From a checkpoint of a small transformer trained on Wikipedia.
Architecture: untied embeddings, capped logits.
Training: a variant of SOAP for these matrices, 2916 steps.
Each number is 128 + 32 x the weight over its row's rms, rounded and kept within 0 to 255. Layers, rows and columns count from 0. Numbers have three digits each. The size before them is the row's rms in percent of the matrix's.

# layer 6 MLP up, 1024x256, rms 0.0987, rows 449-859, columns 96-127
101:160125093123127173102107104107194162165126162227072177148135145148145136130162156178090152090140
104:055159151107103114147115069115153105125077110143136126133078166147158143123098122109102111123149
096:109145148166134127124199080143167062094134121160165111118099139112141146162146110168170133129161
102:128138140058147196128118144105124113146231049111131107127142108121120092151116112145115130062115
095:078144137099132177169134146125118124075129117079127114143074086115149178161128106109091103098134
098:136101139105142156087097123120164187070108137098083163109117139097100112157143122133104131083195
104:110155114144107116173083108183144134143180103077145139187140102128146112099063100099132148144143
088:149111113124111146113111097063157138139097187140165148093119107102103212111175177152077198132097
088:068103120094082097076121117150123097129100082108175132150157156093162109139126139137113102128159
103:126132177084096142071137126139127121091132120122138160154180075118129141119184095124145150142100
100:112126095115102150155109172121171097195109178094122114081136123168177115115126142079131096149157
103:090083177175177130066137103121124135146148195152126133203132160134072166123149123103082147138149
100:076140111157140123116185107130094152144097093126083120128097130122160105106164120089086061095120
112:151111141163116141110090124096149103139149091076150078133114176102088125158097137160151160155102
102:123108106118132200123097147136076092115123115172161120147154070144115100169147096101155203127140
111:099179214136121103159105111093065122112145146044197115122089146093152133133159127142102165082100
107:113190130153128125209034100169156151138124027126127147164110142181143146085078180163147136126100
101:145172162142140133108092189115091116064110144119062092163102114113155081166101133108121155135133
099:182121150132084139115127121118205128083113139128120215168159151094137137146108117115127158149120
104:118156141167125128135125105121124131144112144175080148117233104087165076143154138072070171185186
092:134156069153155100120153137142132123105183119104112123120123126131151091118130139152183135183082
100:193122138100153135122129081089169144093103161157147103137122107067113177159127112159101164133182
105:098137111192117141117084122094110111231149138116180139092131176135146121114055089151192128127104
100:146160111149105081135060078144115146146144090095170143108072099105158151125135125127106199147156
107:161075125126123151127147174117137138103130128051138102073136139131184054125106104109114156102117
088:087159140132115148146095071108123151134100098144096133102140124122180123161073154180134105156109
103:123222121118095154116178140135118128129101144157104096170115164173158116137119140142113151088171
089:120136149066093150098112164172081199089082179164149166155125144134075158106093033131105147134140
099:123183103197145115199126109202135193116133122120106185132093115105150125184148138178144111081106
097:101085152112068132154098164129096111195129132141091118182076130081152142131065127173133075048089
105:110085130144138136143100173130102150138168141133091110122123116142100085136148142107178126114110
096:183133138143082111089158145166135079098142110101080162124145107166118108178103110144145184111124
096:144044138128159138118112125104141095129133155100213133200177119140153089168119173146147140153097
085:084143120107103164110156102120156095144100089087134108114132160150132094135135134092112115101095
104:138169098155091155175123197158126172092115199161077111132210106125210126132164120109145126117172
107:132098093091098094138105114142112090115085102096156124089118151103127140080097084054132108095137
107:146112166085153189137149099176099166090118195170117092121112118164151161083060066191184181115087
087:085138126156155112167174169169145147116165123125110127120102133149087117166127124116101120128205
095:129172144195152100119161113127117161079150150121142064130096137107156188111207123114172123134159
110:130162151102095095140140104115140123074145139213135122166136164154068124155179147047147110108145
110:127144119148067157147087114118108153056116115117165107178129118189140137132097121101121062125135
097:154145153110084134153144145124142124112115173167115104108176126171130124115164130159140165108093
099:123193154142151139157102111133199173073158150143146109062117092173154159098143118108156104135112
099:136099128051136133189154106101124077152144132096166100115115131146151082156145118091150146094144
100:153130162126077102161127103134135140119121126114162132135088149102090198144132120105075186183072
092:163106101131150136123110117106169081103127070079158172161135105115140149140066111163113188165101
103:131134171115142140140148190089082108179178109102095109129163051118080125131097155115084126166110
096:107152137138140126105120147074163128170100134111108132122158198144123105136151136138130181129117
105:178109139195100150151157122109152148122134134112135118144137107152086083122119092170140135142138
094:129156185110135142124104149138101170161142178078185152134092104090163119107090107121097135173180
105:159138104134161129088162083161137111152168132170085120154107116129161165143172163114133107163096
096:132094135116109127103087153117074105153128204062074164134135152083080147153135167162183139089134
102:138139084105187150084183100181133146158148129123180134057146097122159050100125107121137108164149
097:154147117081082153103129154122127094111116188078190094135132096072167117124108118099123134177143
104:147149164177135120140158133094142090089090144090135099105132050118170126129108124080137080154156
100:107094173129073121084108180161108137154123167154123131109125114098094128141125143187140149128132
103:108187165135129106117140138200134131185120120164072108118125100139063135142131087160148178183109
101:157127131060124141140155155161170124140155125112101110107196170127114124110159096112090170133136
110:133090186147082161098085117169138132145168103125122094099123126121087127190137132184097098111105
105:109163127128131094142145160159123174154145140202064073152113115129201131135136178184182094109092
095:114147156083186185163122175142152181112158143183129120133123096119115093120118105160159101127151
106:119145156175111147121126141108109160066114141144082078106126167128155099169169096106065158099106
106:103130095154083171156149132138123112142094081104167107101105087112117078105102131150085171129136
110:077099089052032148125168100113098117127156111098184174136116084143181138128127096158133192183137
099:149146084129153122110181116102127092183069125123141131122135141115124179125134153150091100091164
108:125064183167128128093128121111162157088117140042131108106072129105112123104111158121160112139103
102:106093125115138088153183066104131066135105108080131081098126148152174142134156111169148082140125
093:133133089199097134091168072078103117124161118155166106116121162161156101162120081123154119129100
098:165092160135087153086147095085132199122065086122106141080096123071109138114126162082098075148120
099:116120129120080049057178151111153163146149137221126113112138101118133203080128154178124199141132
098:106175177139143145170135131093093130073173191134133104107097148092124081152090141158121106173142
091:115132101080139095118138167125088180101148130158149102226071095135109144127145121098081157136194
100:165074077131114124070154126090185157120119193160170175158131129142131094126074160044109078155140
102:125140071140138144108148069117143092166090150162091092169160166093138170128127136135082086115113
082:111141116128175091122114087106112182172111127137142095090105113170124105151155128136136175128127
100:113109108131215130067116125174167145131101190142139118164154161087072153110104132145145185160169
099:129140126115127178168136084125130133122166084118107139129079115092067066146145126151111155124096
091:098122112061153128149134150069107133150156114097178118143174137136093121130183103183141135182105
097:143127150181105086179138131200116152081159076127131038091137118129099115189120114127078125062116
107:087118147139163137108167144136170163079107145103134080087117178183113102121154120054145162167104
091:059127118069158177136114122196121075107158116145131105042082137126169124138109085146125150070172
105:093086122185152112103143177144218155148132152114125194093150148197102199191176181114121139089165
106:104138149109133135090181136183081166118122120131085133152121181169143141130081127148178126122127
095:122136163063156162078125110161172121150102147110120045115161092166149096132138109137145167169067
104:167118136195102153093165105134170140127116132166117079141099116155117106161193115108159209101136
089:117133151094152109159146168168142125164102142097121120120121026116120127148119099115120120096124
105:118173105167113120142107122127138089137125136110164129153182105136156168136094134144154122063168
096:157224133133082130122127159149132136156167138119152156147102137136166194134122117124108151157095
092:133114114102058130162163125076129123116113112153138122158161142160100116160170128159169150080153
104:136115125133095081185091164163115165122121093093153180157140093163138145082120111160131107089114
099:161166114136150125076121158105131121128136178119136181076105132171168150194084140124109117138171
093:171166169082108116111156157060146120151074067087087169138187122095087095111205143092143111113157
092:084101054103158180098173117091147107160170092155132150104146113074157124100103198160109081160149
116:167115084120155198104190150133167123161210150121128110098132153124137143169105078143121144137102
090:112126123115099152130093207123162059130143129099142063124116135136067111073101091091165136159148
107:095161110141148188154149080104094158155149127114126099142087161080117102110101105100195094133056
102:139171099120165097198105114133172130084193126109178093084110168135140146151109133136102169080139
105:143087130159094127145090105149155140172192147040135146160104090162145137125140138182096161093113
109:059147165148130121226167103153138118166140149114132134136114098075116194118108116170100151130122
104:085167129181151103099186142168130096153087175112108160172166166165136144113149153127107127139110
091:123097164090126114167143145093127190162145185150172169131131083138154150130073183072139109089077
096:112152114101087128152137167132154171105155182149133177124178089140106166133118133207151145091106
088:160066048100136110067143088141164136095135170102132144071178140152073123123111134118106108137140
106:155185121104145152163168135148125178135111121076117132104126104165102087146096156133147173134121
112:102136135121112206164072153097122095134134171074138119171128108164143161088092184138197125180107
101:152167098113078132118079101150136141179136146116143150117091202145161127181178143109131101159164
097:170171126082103126135167071156137185123159106186167128189117090111113080175141066074117138137163
111:115083135146127091160152100080113149121101097136160201095129169104092071165096155152127091092106
094:193133151106177138113124110131090096126125150142076147194123113106146177146127120075092202113119
092:137176088186099036139081182095096142130141101142197093039125093174197101123118151157092148154138
092:111088164191174083115115128113102129127212099146147133088162161105175121123081191146131139101103
108:073152097176107134105174125153084091105102142121094149135181054134145119121126174115170164103200
106:197128093139116112097142127090136107135086111139117161124159100125201107142149100161120115123157
095:105149130121119158181111163133103108109141116150154109131068153171123165204164190049072133156192
097:160132191135183166092120101085159159142123086088152191110151212119175066137173063147129094170114
107:132092167150131166112088112167145083096089126111140126153089161152146168134142158129158132113088
090:134136124111089112122163081109167150171166154121141127090102101113151122168203117089126159170178
106:149155153124103108133155201147124150051149163187175093113134168150167112142154170109142181181136
101:137135175127093110025137128127124144106128149156048085168138141084172142178114108185106123124116
096:196127180140155167121149080161073143107140156126121149150087141129164122112160177103113105120095
106:086177171138127135125136148117138082155101120130097071155093085116118073122132123066095215109092
096:143143142183128106113084108098066151145094127128126130088116115098100097147138136177141125171132
094:125126133121117059151166178182190112157167098066091112137166096203113139181152168089125130079135
095:225150113137134127097158098116155174118184080098167104103138202132112084112105083143116133120124
089:114134094151127154122134099134107195136161171101138118098150138092151165146109119106177156124186
093:145163087118193132117100132153066078107182101115148134110134123174153093137176057121190201146154
106:113149174111140179114119105146121104040170151141116094135073201147160202126133110069043107158119
106:102099138117034179146111157080141117155127153110105104111202174069070087138099122140097151156145
108:119131121178130117062149100165098067102155132099100114089120170071163109119113147098085148109192
096:072072136133125150168111089162149096147137101075080080087155155051165215107153124127145151140183
101:089098152164134158132110150150135165090111135078120119136096145185142122094106132076129102108121
103:128114134049114169142142204151107174095133131097142069178117139118155132132079111185078068111125
101:102142133124039126077127165142085103134085081144151119126130058191121104137190117119119164172133
106:127080149150155139069091170097141160123109144131122123154142152126135112123133107140150131134119
098:080085094166098126085175145139126095110103152132199086119134181134106236129099141141106049162130
095:115121137164051166129215155168083065125158087151099141146132132139146150099133144151197135163139
102:127114108201128093117151083129155130143119102155085061099107171172111149106128150156119147093110
100:093168158086128109169075097148143199166143119098125119148113175139146152109132153149118132109137
099:118196209095173108110061126135124168172080181099144131126066121170155159171093144139116170087158
102:125125170091054110162149162151134123144142104146128153105199177136107160065169145113153193147119
101:141126123135150078107108127104132137166102146067107138084146120109121185142151171140087116157145
104:088104156219165176198177118146128114144094109072104089116174111110156179170153164163125111134107
094:112173120145152106125101046084146149164122132102175121180110118093107109163087172133095180083183
110:154127149104179166102113115114185095129134108101140067128112172177114168147124086154119082143119
099:136163128161045113097150148145161153161134150097145143041108111061113160182111151083139113181140
098:126155115114148121106096209117195124104118118153148123108148174167080123118098167140144118152151
102:123143142115107144119149186152121126153155115142152132120212181147151141135142122157095113065123
091:099118144118132124160113106131184123163145098064133145164141131132110150117149151123131128110166
108:085136113149141170128112077122074063178115136070108192102141110151154164121045167100102110155079
108:146119177139127139150175163090169137159158113078119111142119175132103131141126103154110202136127
103:182192153125113120126160108149098177155165172060090124153134140063135081087084128132145107107133
104:148151148098074129088134092157058099131118116136185048079081118109166132145153096160086165150145
100:108107120179104120133111122080101165099115103157105119150175152172099148148106123149148100179127
104:083144128169192124050131156121079095141157176097103131128121178162139141167049073153123145152158
092:103123104089183111164105194099079098118159061134157084141169113133085156121088086091121120127115
070:144111136081161060127185103157125158129131066133138140159140129059170106189164139155132138127107
094:113142152170131134122135085127098137096163172157162127090136119073156092150149143157104132155151
109:061119164113103147133150180157134096143136144141091101126164118198151168111131142138157099107140
101:107100094154139111099141138116120116111139062136141134128148090131137113116157111117208170126139
103:148100127090167088078130176110065149105129102112063115119098140115126119127148108165144143156125
099:169159116099157121083100172096158097078044115099162136145116170074131139116193094107111154088126
100:163087087179106120144084116075074133151093129119076202064118106177092107161128082141186109135179
094:120122162139118141133170084129131171136110119151124146133094069148114111202114157137124136088112
104:134147158056219145110126129082145150143126122118208113113040156183102178099108136160137101186099
104:106047139098138108114128090155125140139099191151149194109137083092122085174149110088157179166198
096:157107159169158141069133126097047166159188128148134085124132119136137112085085097126161143161120
089:116181178131151150150122089143167152125154091081129134075154150100119095134156125119129113132155
090:152159109134146150116166147134134158138120117127127113126164110057119142102179168168120144072136
086:191126056077158091121097129133122123108087146156143111129126145070108084146090102115151120162063
093:122146104106174193080119125172183128107139164133115124117176100184140120112100182160193163111122
102:162111179092133143094090177084106126146059130154088149111201138112075103136189147096113110173115
109:179123136143129118182179078132178139107163103059122125109165161157120148137151147155111150161163
092:101165116158133122114155184123082152110142109136159053081161171195129081138148161115100152110143
091:126114146135129174089129168122102151129132161160181179150154095141139181132097148125114144044086
098:135157106065182089097137120137155192163134067145190119055145101142114148142090106157183187144082
100:176118129128166112105092096138157183160151145112103089101123151161093190144125133117103135121078
105:103134146136145123110156180157114129110165144083125051126108151129135109120133148076112121139155
111:113077098079093112131090167127156104180153107135123156085157111125131154165114169177116125140148
096:131156116168152110168111120146141123100071109161115169097115121130101127163110143157171154125113
112:117145143137118146096202122178148159155152145071173152165123165099091164113146147081169107114176
103:121146161116113154099075119143119107121093114160111076135088117130143067101122102087158157092107
106:103094159103093143076169102133187128104157115080134112130085101127149133159118145234159148131098
095:101132093133086144097115101048134184094145202125141132073069149125050119085072162082154141115097
081:094123138173109051170078071155103115147122128174121135143131099112166133130094092131132121135096
095:124193170096094139123180127073158174140128129107122091125113091153130156154118159190134155101072
092:115131111115110137081114186152114131083158079173123096110173106142139105123163165131120095082164
106:126143154180079095122135070112099168075115141115107176152103136107129131145135144109163146133143
098:134152172160137171184173071112095110121111070117115089091151191155129153073122125123095129128153
093:144114151157125096163160123105110105155138206100161132135118121128147154110189121149171143112111
097:099170142117204097124173115088143116178154128146092122136125091119156157079162108151123128122097
093:137134122158112114170119154132118165127130153139101114103157149114114118078177170177140117103115
098:169122084089156105104167103080118087155160111129147091107150184094121150065206163160152181124127
098:088087093159126172190126140126089109148151114112127091200131180147151074131170156088115085110145
105:188065014160138133110178160125145200123175113075132146076118133154134130111152116169177156059155
096:084078117108163109148111141151222088134155065168095094147180147145117160136156101107110153060153
105:092126083139138081138106115084133070092195084152144141076136103098125147153071133170111057088137
110:125159077185150153134107087083074147126182082107076113160089116136101153117097124164169149099104
096:158091061092129069148134151117164136123171116133129155129082180089135126118118193138128155112073
104:124117147122172108153066125089102125123138176204139115178134094109124166128131121117098155113133
094:089131163083141150102030158178153078151137165146130072114135108075193060086121120125131145089176
111:162124128134122129184135129193153108126129101069139132142123111081152193142083138164146116139104
102:112145166225125145110100108157088097137113140124121166070162115133162130128063203114150144150120
098:191138150117118173113149070168121158054191148057102160188125138128177151170122089103129173095139
094:132145128188139184142075098146065129155140157132098120174112157100148148115113009132105142083188
091:113151095110135058131096104109104161208136147083099124068163114087129176179186168128107101168117
097:120124131149127112117107107190072137157083156099096108050121127144126080145043136101069149110140
099:175133120084125145134084113072140155125102104143084124191126120130082167224156112167157155200142
108:127163180110096153133171121146112174086134150123133080107045126134124108059139096147190169125091
087:133074148094161130165133129112119164119168150154179100105102126109110099195103145117117153128122
080:103159130135165106125154192097097134116113123125167204140165145132052127103147118078151088102093
098:156148105179116180133077157166156124100124111154106098165125136187073171138157123172094128106125
106:105132127153156116091113163120097176130117113142142114146195083124132152140134143152087136197138
097:120132090138159120076081118165114202119152127074125169157042138138109117127115103078134117139125
117:057156094191087108109163145088172129183208047135129105156105132202111129120097111050121145096115
102:208136129150149109102148137144137112130158118163094072143190093103143118087119099166056114120147
092:119121132065145168164116112057112175133215112100115133124070089140166113133173103207066125083131
104:125083128146155130075077125135178185129169129089169124148098169148089176156133121093125192134081
083:108160109131080129184171084117123174131121178140114106119146111177137132081091192110095152133138
099:109198089163137162118088098076126156123102067128124119112141142147146100114097107115129083169157
110:148116045135134155102140145140123125127133120153102092190131188169122077176062169110122142110120
106:116097129092069152157126159149127102160140110147102124121170102106160080136088117150160137167117
093:141179138122119174119132132116144152123135179110086143116195141115195178131134133120127115136110
103:146044117136094169174095163129170138134068122051159164223047156088130146102149138111137108102161
096:135123123115152112145155152185178159170097187104157089116161164142121135136216147116146088145081
101:107132115088073129155115147133142133085129131092096161144109143084140169113102075143135141092073
110:151133126084165148091152135102069146156095075105118099169123136078077130176158110109116081116174
103:178102166119033149079102122138151147186150150150106162051171123131121131123072146140163075101173
094:161073074148186144131173146093073096141151141074152144089100127137142146198101138094100118127112
121:183115169099140113171110156141122159115159129068118124187101122116177185119138117164132118118095
090:100152135171139144138124148155142189157145129081201095134161116136103123107143097126161112116133
091:158136141171142107164133087084204177120125095079115127139172118084112181116122114132170153116135
096:175078093142122064122111141078080129125159119087128044081130107190149152119170139124105180123111
108:125121093106067167096131133106131100148157126128077170094097173174139145156122130161150074056135
085:098136100140210188116136180178100233173158168153112084135135150075134128111121114193160079131085
095:149080091092120131152100116169107113048127157066131090123096116135159098098083154077163182127107
088:142153104090123121117138142104178137147110124159085102140118101162160095120092140144147124147169
094:134128069090178131151119121137163125154132112134148118115115139133137133097073104166152096061104
101:106093218142155156144149123152101102148097170126163115086115121166179112151101115160135074172147
102:143116074110120169125128112135161158145152072177127084163107055128161125140140077115095149186132
101:097123139113118117156152161090112070151110112145116153156198083126111188124166104078135161176119
095:066103130161166154085186175119110107133094157110168122119162107098169204120072164125085162124161
103:139143132141102145178052146102138152042168148085212112170165146156127181101116110135184146185130
098:116150115096056109179092188102080161156169131141137086105089085131086142144148138046090146166128
091:139188122143074155123134106137186103138093112093148157116099103086130094192088077145185110132095
096:113146192163214221078070152142123141153174159138136148077087156092096105115112136102123173141149
100:114156132144156102099112109109109156125114129138105091099160065127140123144157162191116109060137
089:105089118178104099123132128066161034077100132126163148139070137138140098098119164089149130120097
109:127075150160057121127129152133113159125149157108159132106120116134153137111124143100168153157128
097:131120162127078098111150167127090155125214131184166131121178138105078158152146121078168112115159
095:078181104181077170149165149088123135055146182145144118149157104146145176120202169130188206143161
081:165138066126189073155166121061171062117134155164074192101116095166126098114129073110119088189126
103:104183119155150164071140110094148196165116118103116099153152112091185099149117096123123148074158
103:113108102109133145207166181198125126125131113069154138083141134116139175155079185122146145098135
097:152156133159145154155082108141171117067109177138136135104126126235120103154109124104113102154144
102:130123077184146108173210128141177064117170095140142207113111155155113108131192144113134132055110
091:150127161152129166136087133110112102137137123133108098120115167141142138093195151179120081137174
103:090144135142196177115129132134086160156142112141070096110134105125135109195120107122179164113116
102:128135143156096112085154117095134134112160109127131094182107149169137185123204132128102183130151
096:127133160123132095110091096107146158152106133126101082123146131159087105179165106155173118107146
093:126111117124131058100135096123093112186150105101168157088069154142130111110101126161128129105135
101:160106140119088101152123185109157141160172132085063156108130156081154179174095119106083079128189
086:143095111133097091185165146161116140163115134155140178131135115099098093101089116188121126132110
108:135107123083200147064158128109119129120114157167230149150108098136143109193200119164130086153102
104:125137140083079128153116119084116175073163107140084139063155151136154128092152157092197121178158
111:123098124112147099101192196171110129069156124110115175095138145164148173083110130111144140114172
099:130172173091118087141147104153127108114134149082196138111099140145149051056075141161078154124143
097:141071158064099153165135083147114114113158095106119125084074063107102162152103117184141187159090
106:123137160136128134122145166097125108098131126086119156109131115130173076147084164126127145115139
098:118074139116118180123110123111111139147133160105130134075102132134113151106145111112148119114080
096:074140113153139117145105137124148138080109126121148114120117090145147218123138140144099157089120
097:087135143081120095117089145117145152157075119094121117118189082110174144095109138128141115129104
103:134210152151154130145212111126101138119142181138179137122190127117099145139136135165165114115132
096:168116193096115116141181118094149161131138195125077103118069118158107139129129107173073144107105
098:149139150154076106059158126076063139196193165119096060064102112115082133138142141071119184106113
101:130088174150124120104102134166100109110095092149132136172114167100065151068134098082160155084086
093:131157147102144136096160122086062097137087203130148131135100130068149095133145078190107121161120
105:122092157150131164078138133076154162146128119142127135206123128112102137102107107156145155158098
114:118066119082118158155103095124119141132134099174160053117191159156101173105105083083147181113164
080:142135113184112114147178122136117111116141126179078121105108083081171147113102111130148145171113
104:173162086136119113103131152097085087111159174138131144122167118144187113177086151084194149113106
105:164100120152170116096149160107163126135102137098123163122171111167137153139123132107118128160104
098:117147188164098133146115135117132081144104113130082134096101122152129100168132128119094100196129
104:159128170123085109131092116165130090145153121163140117180103121108149175167145088144168157158136
101:166093156172127136176162106139129178191154120118121139084188156069134121153089049074120130116125
108:127155064099102110108201123129126112141053104043153104180137114116136124130125151095138137145112
099:121148148134101129137154126121133157129161149072090107109076169150088092165138189139150131138108
103:126154199147057165127126129112078136195086164113173164077085134107107108176122147140114129091114
098:093162154078121122098106155154095095150113110130156172072139162130142132143107088169067106105171
095:074103165079140128131101111109116133091129175148081115114137138105106077162125150075107116115085
105:032146112136124164169126152145129092124178132081151118094099140136067188136134085076063158111107
092:126132074113151125130101075102124132135127182178119110066140119176086135110082169132179115128132
101:145136159098116120087134197096111069100137121143157144112079162113135132108182183100120175101132
085:121155126128147163114088209112101126110150160106130103096119118159090154151146042137148116132136
101:158100110123132124132110131125107083123168049078151122100139129143129102124120141125145129123148
109:153101128166078145094144177094107113084169150057141143098139123118114181098143117135161102097136
101:092169124149111088129097144127112105142091147119162076146145132209127119206079149126130121083142
104:109170118114042110156121123166070127122135154104140134135096171141099100152178106181071177140045
096:127162108117170176164078130108134113103135155148079068099065194194141116118126088089144177130162
095:159104150145126058121163107072114144190084119133143161121138156135138201122155086125175128155084
108:098099140135154153081130135165092141169088131155127153154132145059129122136101138171173064139161
101:099090184159087150152165163159138163162096097080123058151130072092093117141175150132107171096141
097:166129079157133132093151080134084136105081190113180180183130123125140114162106123068126101167169
089:154139082110178170145058121063104090099146100098149128129170104143112089105175105153128106143127
101:214113188183103119138130131101178099123141143151101088095160103157135197157146098186170129126135
095:079138111102097173057216124164088185113107154108062107172135081095123139107167083152109123093097
105:140116135147146117091123124170119138118143195146131129110106118119171074114147060114190128085170
106:129157129211085151085101145118176123092154131121124189139108094140177138165164068091085099131130
097:133180121124151136110136118138124179113123173078177102133094170170118168143113091146137200098121
095:128155135193172176132100098138175154084136166155166076129119137123096117146141152165121196169182
096:206114134116119110087138083170125133135183085064172079182157115142095126124102139152129091130133
100:108124140096153074079127104134135103097101148129163141169109143131139147103164145125101104098092
097:108159090121069179118141137138140184137137116074165139097086116066134169125161204116108118134181
106:107121120149182043125096158103119130069117162158127131112170059102137121102086112114113104090139
101:186105155120108123132152174157144141144147139086147157139149125071137101094098110153174148154153
094:148111124156054117145130144157103101118136165155144137123159182102176146165196092109156146087135
094:105142108165156157137184127133115122129155116129110069169108171117123123135104160188175063083094
102:124113118176099101102085167172185106107134130103160096135130101199076091161182146110133179116097
093:193163151073089101142187109086091146131158127093154117142098143125112138105141090173108117076152
107:134110082124142128129098097149149095168133117116145125135169171140076123100156151169108137102181
100:137129062132168182131100173159162116051117138132171151180105100108179158122087132186147119112152
114:145132203160160099128080088064110154125114149079124188176085129078144156218151121141133173069113
098:141157191162123112160116127082163155158122114119154092096147114108159104121070062139142111107145
089:143040107146137162141185097134092146140156175126094148133167125159161125192113113089120122120105
094:145149143072150072086165077149149158116085143081128166097112134116137097107079142072156124115099
102:135122072103067148191109105056087157160126120100145104136092122172107117088121115122133103138106
101:108173116158098147090120115099114181190161125100078150145064130083149103134100095132139134155140
103:098121169136100126159122125095146119145144162131118100055140106116059168154074167145124088127120
100:150098138103097158134204090110136163130121139139144096113115167130186107094160090117128132146138
114:165134124129186089133120098132142126170139158153145165076200121164145171117142114108197151112176
101:116195148111078094133154113177175102150136054142150117126158126149086139108112141059149151155104
098:144114144143112101104120160139132133225086156061105124116132104188216122121094110115151138127127
097:127101090144077183110143084160098160163122128149122089116148112141138116158154152136125112134126
095:135132131159085131146140135162121138167106191092143175146092200123090131118171075081146089113140
093:082140168061161041096138171118121127126167145103078144107138137147132092118119075086079122158110
101:138097144129121158164174071085101127117128197151163099148101080141151094129141076090171118103129
113:157099079149132153201148143088111125157139141129155153127103144153134142169171110132146132072115
097:139132096158073150085123100189142132135156067153081142166114151133100083154103093068066151170129
094:201145157123172146112071106120155114120136147084120149152117121114122181070096088110131149167192
093:110113068194114157206150171139146122130114169133099179131143113064126142119121213176123109063139
105:133122109176095142097173073112097151146206103148140120071203081127175145172175141067136141124137
104:110102146138093144073118093110143144108167166081120157170105116087138169170165104122118106101111
097:179194112134146147092132056078134099125150175145173194139105123164121071142114171167098158133119
103:101128146124146175149109169117148163171150165123136077113076166102164146125121155142059165181080
092:119129133183144141133092120088185171141095155099124124114101148158144150193108100125191134085102
099:155105116185120174138126138143093114101111194169064133156139123082167174150115123108123105085121
102:135109114088132138142071083180110135141089112139141150191133130111159112103086110135098073070111
099:150139156139138079111186172146190166148126098078162153106147145079145133078171144090150134114192
088:126144125100153135161120139087147115070169141118164151153160096155174165056106064135126153090092
103:122181120106088097119097150154196156120142085031133099143172061142119153109109163102146143109056
096:155141129142131127128207153164188115107110132123092129114134184134140064127135124119137147121161
104:183112124134165182175109104115177158101138149077128112200129184132190159156097049085145163141156
103:118129179111174120147085127144147101138177106042132111140120147158111161179172145168156114116110
092:126146142093115099182126152120139176107087201084096137164145111182171098168121122169148172119127
098:168124135115112113043120158109105124119091098163172150148165147128091128133081125104139114072122
082:084169143088131073152153163099127086089130130118133151123149152133090166176065114187101145089142
113:138192140113121177114121112191113133140190146108169135063076089155134088174154131072136104179134
093:093158099175109080139181097081109157178111143146156126147120129120065171117117123038117138175077
110:112098136159169125070088130166148123168161121149159135114148164144150124138108102086070125129108
098:089156097196110055128131170159152169098137127117193168101127089112146129152076120136097131136175
091:107134197138107180147125200101130153136158194092133060149109156104131132128080148136114146130128
101:143147124188053098134163126137106158173162120199067164169156153098138092130088094134129106151125
102:142162153118179163031200136134098137150130169114126142100185123116131100174121151144152128126137
098:163149167190129078131068105105120148083119112102129111097120130127137125081122146042102130183071
101:101159130143121135167163156141116094222096150133107144086142187158206098079138191150187136070142
098:154111095153135140132122143118079114117179133118069125172144146129168170178158137154124106174119
103:109172159115094164125120096063179153129113120173178121107113187155128100173146120155111165171132
095:119129060172056145155145140075164161134182145131132163107181174065143095143084139154127105106096
098:130156079192081126101139145093124168162121147077137144098166098125080107127153100141148113162152
107:113139154176148120060138159123168167185126155092147102146137136131129154106095130164142175053125
097:158122141094138101087126148074190073105080145135125085152148104137127150170109059096117134159119
096:131158134133113183119099091085092116102150158110164100062170117189118054130113178060135106174140
105:085104168100117190110136140123127140075104085100138119164092125104169111115156151110203124106136
097:167126151136094115138153107112122154061111091160152150144124080132145061123112037093113118120059
102:069110122160130103164200165136132096137102105118109113105125069147096090143158147138132106070078
103:156191115122153124122124184121130161133173103109102046117150158115177087132107112097152136125159
108:160136089130198105105138170093232179051159114181130099100160161130138121106108151122131177150130
102:118150184111152155133098092164194141127158224131087113038155182128134137147114128101136115088174
094:153230138071120121141201130150133120125155197116161089150112101153109130131131130120147180126134
104:080155106091082125137108104135143100093126070137053122134144144083162166158077131220131147146115
092:129149160171077117142198127141129128141185101090165163098120115183107106184152173137120177093103
101:123134140160159089133119189176064219122174157142121080126141103170133161150126204106146119116114
095:118187111131118129130147067108074171120138170096098101104092161151114101150108071169095106144133
095:096163119104123089123129122150117124081107149106092107118077158153158161147142173141150185107091
090:145097117164143148192147156106136124103092181115109076099198110178133135172085129163149103101113
083:138104098128144113116160116163079194151097110130111136084067104147122118125137153118137187052154
089:125166159147105092203120176117115204096155171155166115174108106114139134126093142171071138158123
097:145133076128092186141137128143085144155201200106142137155126096116138123123137081083115125126142
090:159104151092143062112131091133203179117167133096141053099098165089161169131073091131175127162139
107:083111177164072160097109190110171204099135128091132155173128108172123116143140155181130207133133
102:166114192143145070113131103163111130140154191125160063099109095126111106123136173161131068126120
106:040124136121078066084109154154131114115158100158200115158157131131113149088120126121128172097146
103:068133112108134157120100089156176117145176156154111099150080144154102160112174073099135180121111
093:092095133097072086094132126130121127074148149080126195125134130096169149081148162108122139168151
107:219107148094123098161196148077128187123119127148089121141041083126080100121118190133116156121092
099:118117100147129149137115069136150117123185157180054192113080048107093138161180178148122149084148
100:084100087126131194098139121105188152166148155072069136085124077126109093127102104156125154134138
106:101141120119099159160129121103162098139121168108175121187141170096144133110080176054099106152131
098:102134177121160136085099114090150145145115120145132169138125174110146134204138132134063114127154
101:096088089187158134110129221106146165129062122188160038077106146103161156153142165102142153154205
102:151127149155190121117091122118184137087141070101128089119173142193109115123103134147143121133163
096:202098143122140076168082122085082156088087116130140131111169127127106177191151085134134136137130
101:126165108134104120143098085077145118188210069086133143146096109088122165129201136135144176092183
087:143076132128136119196141100108094124151155135076143134112144111093151113104102097186162086186117
106:135116157091119163092136099151090135132080108134132093066126141075086106132113042137157096109117
098:121127166168135159084090074114182165155119086059100115161170086149109166138106142125206118184146
097:159108139108109129140096188146159130145130114144170157110101171152167153154097162188082142133135
095:098115091145131155107104163156131171078236181111163131094089102140138120099104122117120170117121
100:160084156141115158104149140127116094106181131068185119072108155130107145115135042153117117122098
104:149089175147117109168121144165114121118112099114141014136112150111106110143152095145125170115136
103:133092145112119147171147094113178183110161232144077130169143090111149170109127146145135102147170
097:125137130048130148125091193190153141122106128105134128144145152146152115116136147111107199151109